Weights of a small transformer language model: 10 layers, 4 heads of 64 (1 for keys and values).
Each number is 50 + 15 x the weight over its row's rms, rounded and kept within 0 to 99. Layers, rows and columns count from 0. The size before them is the row's rms in percent of the matrix's.

# v: layer 6 attention value, 64x224, rms 0.0899, rows 41-52, columns 0-55
# o: layer 6 attention output (transposed), 256x224, rms 0.0924, rows 41-51,105-115,169-179,233-243, columns 0-55
v41 101:18 60 61 62 23 10 45 68 64 53 56 43 25 21 68 36 64 46 27 51 38 57 45 39 63 43 51 48 54 59 61 79 53 78 42 63 37 40 56 53 36 66 37 54 23 36 69 60 54 60 41 55 44 41 53 42
o41 098:49 54 38 66 50 47 44 53 65 58 45 48 32 66 31 34 46 56 06 65 46 36 44 65 54 36 49 32 38 35 57 65 44 90 70 66 59 20 43 30 61 53 40 49 52 46 31 63 35 61 36 23 45 70 50 72
o105 096:59 40 37 29 60 63 57 49 41 39 30 38 55 69 40 64 57 35 68 38 63 39 76 38 52 65 43 46 68 65 25 58 42 11 56 42 58 57 42 57 41 44 64 65 62 75 47 34 57 55 57 48 45 53 41 44
o169 115:64 52 44 66 52 39 65 55 56 41 72 51 39 75 19 28 32 47 08 64 54 57 21 73 37 34 49 14 42 29 42 51 48 81 79 56 53 47 68 38 76 44 60 36 40 42 40 63 45 54 30 29 43 66 66 63
o233 083:28 59 52 50 58 55 26 48 63 55 21 67 68 39 37 19 38 51 30 51 72 51 67 55 64 58 46 37 49 38 57 64 41 56 50 43 53 34 49 62 36 36 29 56 39 28 42 66 31 35 46 39 61 56 47 48
v42 105:56 37 53 46 52 49 52 43 57 36 50 38 68 23 68 31 30 32 28 37 64 49 75 36 60 70 39 46 39 51 46 83 44 70 47 52 39 51 17 58 41 57 76 56 41 29 31 40 41 43 52 59 63 74 50 36
o42 085:50 27 82 56 29 54 94 46 44 45 40 55 32 24 54 71 25 35 71 42 55 62 67 21 42 37 48 55 56 40 16 46 45 41 51 64 50 66 41 62 84 42 60 67 30 51 54 58 58 49 57 51 48 50 68 60
o106 103:42 55 54 69 56 44 44 68 30 55 54 62 57 62 56 54 73 73 59 40 52 38 33 59 43 57 57 39 71 39 74 33 53 52 70 39 67 34 53 33 52 52 16 46 86 89 51 54 56 59 60 45 73 41 51 85
o170 115:46 44 85 32 43 35 67 64 54 44 25 64 33 24 38 52 48 30 62 58 70 67 48 25 38 45 44 54 64 26 29 62 41 45 64 44 54 54 56 56 70 53 81 67 31 55 65 35 49 58 41 46 39 43 58 59
o234 099:68 38 62 39 45 61 66 59 36 55 47 48 52 45 35 52 21 54 56 49 99 65 69 75 58 61 52 83 40 58 47 55 78 55 29 53 49 51 22 55 63 54 41 60 67 24 16 30 13 59 32 48 40 67 45 48
v43 108:44 59 54 44 27 69 72 45 43 53 62 56 66 57 71 89 43 68 57 44 54 37 35 20 38 31 63 47 41 51 86 53 45 72 67 72 78 65 59 34 46 88 18 50 56 58 49 68 43 72 71 47 43 41 74 63
o43 094:50 58 59 42 38 40 16 59 64 61 50 36 71 39 58 44 60 54 46 34 60 46 54 42 56 52 59 71 45 48 63 47 69 51 67 33 37 68 63 32 54 56 45 54 73 28 38 68 56 43 66 61 45 46 70 20
o107 110:54 49 36 43 39 55 48 48 44 50 41 56 28 59 37 69 59 31 37 50 48 50 58 82 45 41 45 54 63 51 17 55 27 35 33 41 25 24 54 61 43 26 63 37 47 62 49 17 57 46 22 40 61 59 17 66
o171 110:44 48 55 60 57 62 36 25 44 60 53 38 65 49 37 46 58 60 53 33 46 60 77 58 57 45 65 50 34 59 47 39 61 33 63 56 48 70 47 42 55 64 50 69 61 44 62 62 64 42 53 41 24 41 46 14
o235 114:69 59 38 52 41 53 56 74 40 39 47 53 83 46 68 39 70 34 48 56 54 50 44 21 46 60 65 61 44 75 75 44 38 50 30 39 58 41 53 43 56 52 71 55 73 34 50 39 56 23 53 78 42 37 66 37
v44 098:55 57 49 58 66 37 59 77 37 35 40 61 50 59 61 61 24 64 47 55 56 55 55 49 54 50 51 25 34 51 32 89 44 55 33 55 66 44 38 76 33 51 55 30 58 60 51 64 56 74 61 65 42 42 30 52
o44 089:61 50 22 51 50 65 50 59 45 50 36 77 22 58 43 31 31 59 42 75 51 46 67 93 63 49 36 29 48 34 45 42 56 56 38 39 54 56 39 52 70 60 50 68 45 40 41 29 53 85 41 44 82 38 94 39
o108 106:32 47 79 44 61 35 57 22 56 63 57 51 57 28 34 26 68 61 41 20 40 59 62 71 37 87 55 57 83 40 72 17 59 44 33 58 39 67 34 26 55 38 51 38 62 34 51 32 50 36 44 38 64 46 37 39
o172 102:49 47 48 61 49 59 55 34 37 53 42 67 12 79 38 30 34 52 38 71 36 53 66 70 70 49 53 52 74 35 73 40 75 38 47 21 42 40 45 49 58 65 36 78 50 67 78 32 82 64 61 54 49 37 69 53
o236 106:63 56 52 38 62 59 57 50 57 20 25 54 62 51 54 49 64 68 67 83 78 58 50 47 60 38 41 49 70 27 64 38 36 56 40 63 61 53 34 65 42 67 55 64 59 56 29 43 47 74 53 51 68 45 61 52
v45 098:35 50 38 48 65 21 29 45 49 39 30 76 76 30 50 27 37 83 35 42 60 51 76 49 36 55 48 48 76 58 42 18 46 39 65 49 59 35 43 46 25 29 38 78 69 28 61 23 55 47 44 63 42 29 59 42
o45 086:54 56 39 56 84 24 14 49 46 47 40 41 64 42 49 52 66 49 37 74 65 62 82 50 54 41 62 52 42 50 66 36 55 62 51 68 52 49 36 31 27 74 28 79 60 57 70 36 35 43 62 43 37 42 32 65
o109 105:38 37 44 17 36 69 56 46 70 62 65 48 53 40 51 44 27 32 55 31 52 46 20 67 51 40 43 46 46 37 55 69 70 68 44 69 39 42 74 71 72 55 71 15 41 26 21 45 53 66 39 39 55 44 51 43
o173 098:74 47 23 74 66 49 23 41 56 49 50 55 57 63 69 57 74 67 55 62 51 34 81 61 71 52 65 63 33 45 61 33 58 52 28 67 44 57 30 31 37 72 30 89 70 52 34 44 43 53 54 37 31 32 39 36
o237 114:50 65 53 50 75 40 56 15 41 35 43 54 56 48 58 58 62 51 40 51 31 51 47 25 59 50 52 32 47 42 21 40 37 68 62 65 60 59 60 54 36 65 38 83 41 53 79 47 57 44 36 42 66 51 38 95
v46 100:37 56 58 38 55 30 55 22 50 77 27 53 54 27 62 31 67 59 27 51 35 48 46 59 59 65 26 74 37 41 64 70 48 50 48 50 44 59 37 59 25 13 47 51 56 39 55 74 59 38 53 55 50 07 57 51
o46 091:45 51 57 71 47 49 51 64 39 26 11 57 57 57 61 41 56 47 56 58 32 41 52 62 66 62 40 48 52 67 51 44 38 53 48 77 64 20 14 46 26 60 44 58 42 62 46 62 31 22 39 41 68 29 42 56
o110 101:64 65 41 17 61 53 52 57 72 48 64 51 35 50 36 71 61 69 50 65 55 67 56 32 55 40 47 47 57 67 43 40 48 67 45 54 59 59 87 53 71 54 82 37 33 60 27 50 63 78 37 53 58 85 49 55
o174 103:56 45 58 37 39 54 56 54 36 69 25 42 39 45 54 23 82 32 54 66 46 40 65 55 58 62 32 54 33 62 54 22 58 39 55 64 65 31 37 42 30 61 49 63 53 77 61 60 40 32 47 63 72 26 52 47
o238 099:60 64 26 48 81 57 40 38 36 35 52 47 52 73 60 66 67 52 42 42 50 42 41 29 68 75 48 66 43 52 44 64 34 53 23 43 60 60 43 39 51 67 70 69 48 41 37 23 50 47 53 44 52 44 30 59
v47 100:55 41 57 25 69 56 59 48 77 28 64 32 70 64 42 59 43 22 21 45 58 58 62 88 43 40 29 58 59 69 51 52 62 22 57 54 56 36 65 66 44 26 29 55 65 55 43 70 36 70 39 47 63 52 50 55
o47 087:55 45 43 44 71 50 62 12 72 53 30 45 64 46 49 61 62 71 66 46 51 69 73 41 56 57 63 78 49 58 50 57 60 02 42 65 61 81 67 31 43 52 46 64 40 68 70 53 54 62 45 60 27 44 33 47
o111 114:40 54 58 55 34 33 31 56 54 61 46 58 35 42 39 59 59 66 46 62 48 44 32 37 41 53 59 36 44 64 44 60 33 68 54 43 34 36 49 41 66 87 84 38 30 47 55 33 45 33 76 51 47 80 73 49
o175 112:49 45 64 54 50 38 61 23 53 55 44 48 39 38 53 55 61 57 70 34 33 50 67 32 55 50 54 90 27 79 66 45 62 10 35 53 61 72 38 15 43 60 57 55 56 56 70 49 52 68 52 37 44 53 22 44
o239 099:33 45 43 41 42 46 45 34 49 52 56 45 33 50 67 84 65 60 37 67 52 63 49 47 43 55 62 67 39 88 80 46 78 40 42 53 50 50 37 35 65 39 54 38 49 38 73 68 51 43 59 66 44 50 42 63
v48 102:42 57 56 44 61 73 51 12 43 41 47 52 28 46 38 42 18 15 21 53 47 41 39 38 35 48 38 62 61 31 71 49 64 55 58 22 50 57 19 45 54 45 51 64 67 39 35 52 46 23 27 75 60 63 63 40
o48 094:42 46 46 35 35 30 37 64 69 45 58 53 43 51 37 43 50 39 47 34 48 39 61 40 54 45 45 34 47 34 51 62 62 64 41 40 37 43 59 27 47 51 63 53 49 51 50 21 61 44 40 35 46 63 62 61
o112 091:54 53 56 62 37 56 55 56 68 48 57 56 76 86 50 40 74 81 61 59 42 40 65 56 45 64 72 65 42 47 42 76 65 48 36 68 61 26 55 37 39 60 12 51 39 79 47 99 41 69 55 47 35 56 31 70
o176 114:50 48 39 19 56 50 64 70 40 40 54 78 43 57 39 51 49 36 51 56 50 39 57 58 69 40 50 36 38 45 58 56 53 60 48 46 28 43 61 31 44 39 52 59 11 58 21 17 45 32 53 45 31 66 32 67
o240 096:60 54 72 44 67 56 53 35 78 54 66 34 58 55 58 24 50 20 80 33 43 56 59 21 56 52 67 30 73 40 14 51 56 51 63 42 47 52 37 29 41 44 42 74 54 63 50 50 42 41 45 45 46 52 47 46
v49 099:74 45 44 60 30 58 66 55 41 50 60 40 68 70 70 16 40 41 51 45 42 45 60 65 51 17 29 50 46 63 32 55 51 32 62 77 71 34 58 62 45 38 29 47 28 42 25 62 74 50 28 38 44 60 48 66
o49 087:63 81 50 84 36 65 47 70 67 42 61 51 45 74 42 29 32 54 75 49 65 23 44 38 62 50 34 44 37 69 19 54 37 60 51 30 82 51 55 48 38 44 30 63 44 00 44 69 52 64 49 58 38 57 50 62
o113 105:62 29 41 31 69 33 37 67 46 56 39 45 50 26 45 58 39 37 45 39 72 73 69 48 30 64 64 56 77 26 81 32 52 61 50 48 28 85 49 47 66 60 72 68 59 42 77 37 37 45 69 74 69 34 65 25
o177 108:62 65 39 81 58 60 54 65 70 30 75 51 32 72 34 45 13 50 59 47 70 34 29 43 26 57 27 54 45 71 21 55 47 63 42 36 42 46 58 45 20 52 58 58 68 17 51 53 59 71 48 40 44 46 49 67
o241 094:41 37 38 64 66 57 44 57 79 38 39 50 09 36 32 50 38 63 78 71 57 44 44 57 38 46 45 38 55 48 51 34 55 31 44 52 62 34 60 53 41 22 37 61 48 23 59 52 58 49 50 69 48 56 56 54
v50 103:70 73 57 44 38 38 62 66 56 34 30 36 56 28 84 43 33 47 49 56 59 56 51 75 25 61 77 51 38 63 65 50 51 60 41 68 62 27 62 66 35 50 81 69 49 42 76 54 45 34 68 52 46 63 38 99
o50 090:44 62 44 57 47 67 66 58 54 40 71 50 47 59 39 30 43 44 45 26 62 54 39 90 26 61 53 36 52 38 37 67 66 45 66 34 70 30 44 47 80 41 52 45 50 46 46 41 67 62 40 50 71 64 53 32
o114 115:55 38 36 33 65 55 55 39 32 62 70 67 35 63 40 68 58 43 57 32 32 42 63 34 85 39 29 65 64 57 31 49 25 19 69 37 34 84 66 35 62 57 54 40 43 86 50 63 44 35 64 43 37 46 38 51
o178 104:56 56 68 82 66 52 57 46 44 23 54 38 65 71 39 33 34 58 54 25 44 71 48 60 31 48 56 58 62 54 21 56 29 36 66 37 65 48 56 52 48 41 45 32 69 45 41 51 40 47 49 65 53 48 67 59
o242 100:53 72 60 63 47 66 75 65 61 73 38 52 42 55 50 37 55 52 53 33 46 54 74 59 34 53 43 67 52 62 26 87 47 67 51 42 37 49 55 56 73 47 18 67 67 42 69 14 79 60 26 60 42 30 61 37
v51 097:62 49 56 56 51 49 44 41 36 82 66 36 47 60 51 41 63 31 76 61 30 26 42 53 47 70 99 53 67 55 58 45 26 59 24 54 58 52 50 46 72 74 50 46 56 44 57 61 44 56 40 52 66 46 70 37
o51 077:42 51 66 51 75 44 43 47 51 33 36 26 53 49 60 71 55 27 81 38 10 41 56 45 56 64 58 45 51 51 37 32 50 47 45 44 44 47 40 75 56 68 62 49 51 42 45 41 75 42 38 41 42 58 35 26
o115 110:46 43 52 43 42 69 43 54 38 49 56 47 50 41 44 32 75 69 40 47 67 65 37 48 30 33 46 55 28 51 65 44 79 46 19 32 56 46 70 47 41 37 59 41 27 65 37 58 47 50 50 59 42 47 25 68
o179 104:52 48 32 45 58 44 35 39 42 45 58 31 76 42 61 55 81 32 71 32 05 62 53 68 39 56 64 33 45 48 40 37 46 47 45 49 51 48 43 63 48 58 47 50 46 27 42 36 32 46 46 66 59 58 36 31
o243 098:24 50 69 45 64 40 68 46 42 49 45 47 46 60 42 50 42 44 55 29 43 40 53 23 57 69 42 40 64 32 33 77 58 57 49 57 43 61 43 53 60 70 38 73 55 60 35 40 66 49 43 27 47 61 51 33
v52 101:28 57 49 57 65 63 50 66 66 59 72 49 42 71 57 68 72 76 69 44 50 42 45 56 62 65 52 56 61 46 62 29 72 33 65 53 52 59 67 70 23 35 23 42 47 42 35 63 48 57 59 46 59 71 29 44